Each number is 50 + 12 x the weight over its row's rms, rounded and kept within 0 to 99. Layers, rows and columns count from 0. The size before them is the row's rms in percent of the matrix's.

# down: layer 7 MLP down (transposed), 320x128, rms 0.138, rows 315-319, columns 32-63
# gate: layer 7 MLP gate, 320x128, rms 0.142, rows 316-319, columns 32-63
# up: layer 7 MLP up, 320x128, rms 0.141, rows 316-319, columns 32-63
down315 100:46 38 54 47 60 68 49 41 65 37 30 58 42 40 56 53 53 43 45 67 65 61 54 17 62 80 47 33 38 48 55 59
gate316 093:64 62 74 65 52 60 35 48 52 48 40 68 67 47 52 64 48 42 52 70 52 49 42 57 36 57 39 62 39 55 81 43
up316 105:62 47 50 51 76 71 70 44 13 42 68 52 59 65 65 58 49 48 56 40 50 60 48 30 66 62 55 54 57 44 36 53
down316 103:63 58 48 62 74 42 50 43 55 27 51 60 50 57 37 41 45 45 27 37 36 38 47 40 54 64 55 41 32 53 60 47
gate317 121:59 34 45 50 54 53 42 58 45 64 60 59 65 43 58 42 38 68 71 45 37 65 40 55 50 68 45 68 57 36 47 42
up317 106:38 62 19 61 41 49 55 42 58 47 37 76 22 52 22 47 72 46 35 49 46 58 49 47 46 50 55 42 43 40 52 56
down317 095:53 45 61 56 53 58 49 62 49 57 53 67 49 39 48 46 50 65 38 32 49 46 76 55 34 50 52 41 60 24 64 30
gate318 101:48 60 67 57 33 56 29 54 52 32 73 70 55 53 65 24 46 38 47 42 58 49 46 57 29 36 44 66 59 31 75 32
up318 103:35 49 29 52 38 46 73 61 78 66 34 62 50 50 54 61 72 48 56 62 56 53 54 52 65 37 54 58 42 60 49 49
down318 101:37 42 83 55 57 46 46 43 60 51 45 45 51 31 36 52 42 49 26 29 49 42 61 70 49 64 54 52 47 47 40 50
gate319 094:43 49 51 49 36 69 41 48 36 72 72 54 49 48 62 48 61 55 37 47 48 65 63 54 44 26 61 47 65 38 65 49
up319 101:38 37 56 57 42 60 53 59 46 33 52 28 50 55 51 53 45 50 66 43 60 36 48 41 41 49 31 51 50 50 49 70
down319 102:46 40 49 46 49 54 55 51 49 35 51 53 37 54 31 59 44 34 55 44 53 62 64 65 46 47 62 35 69 61 50 67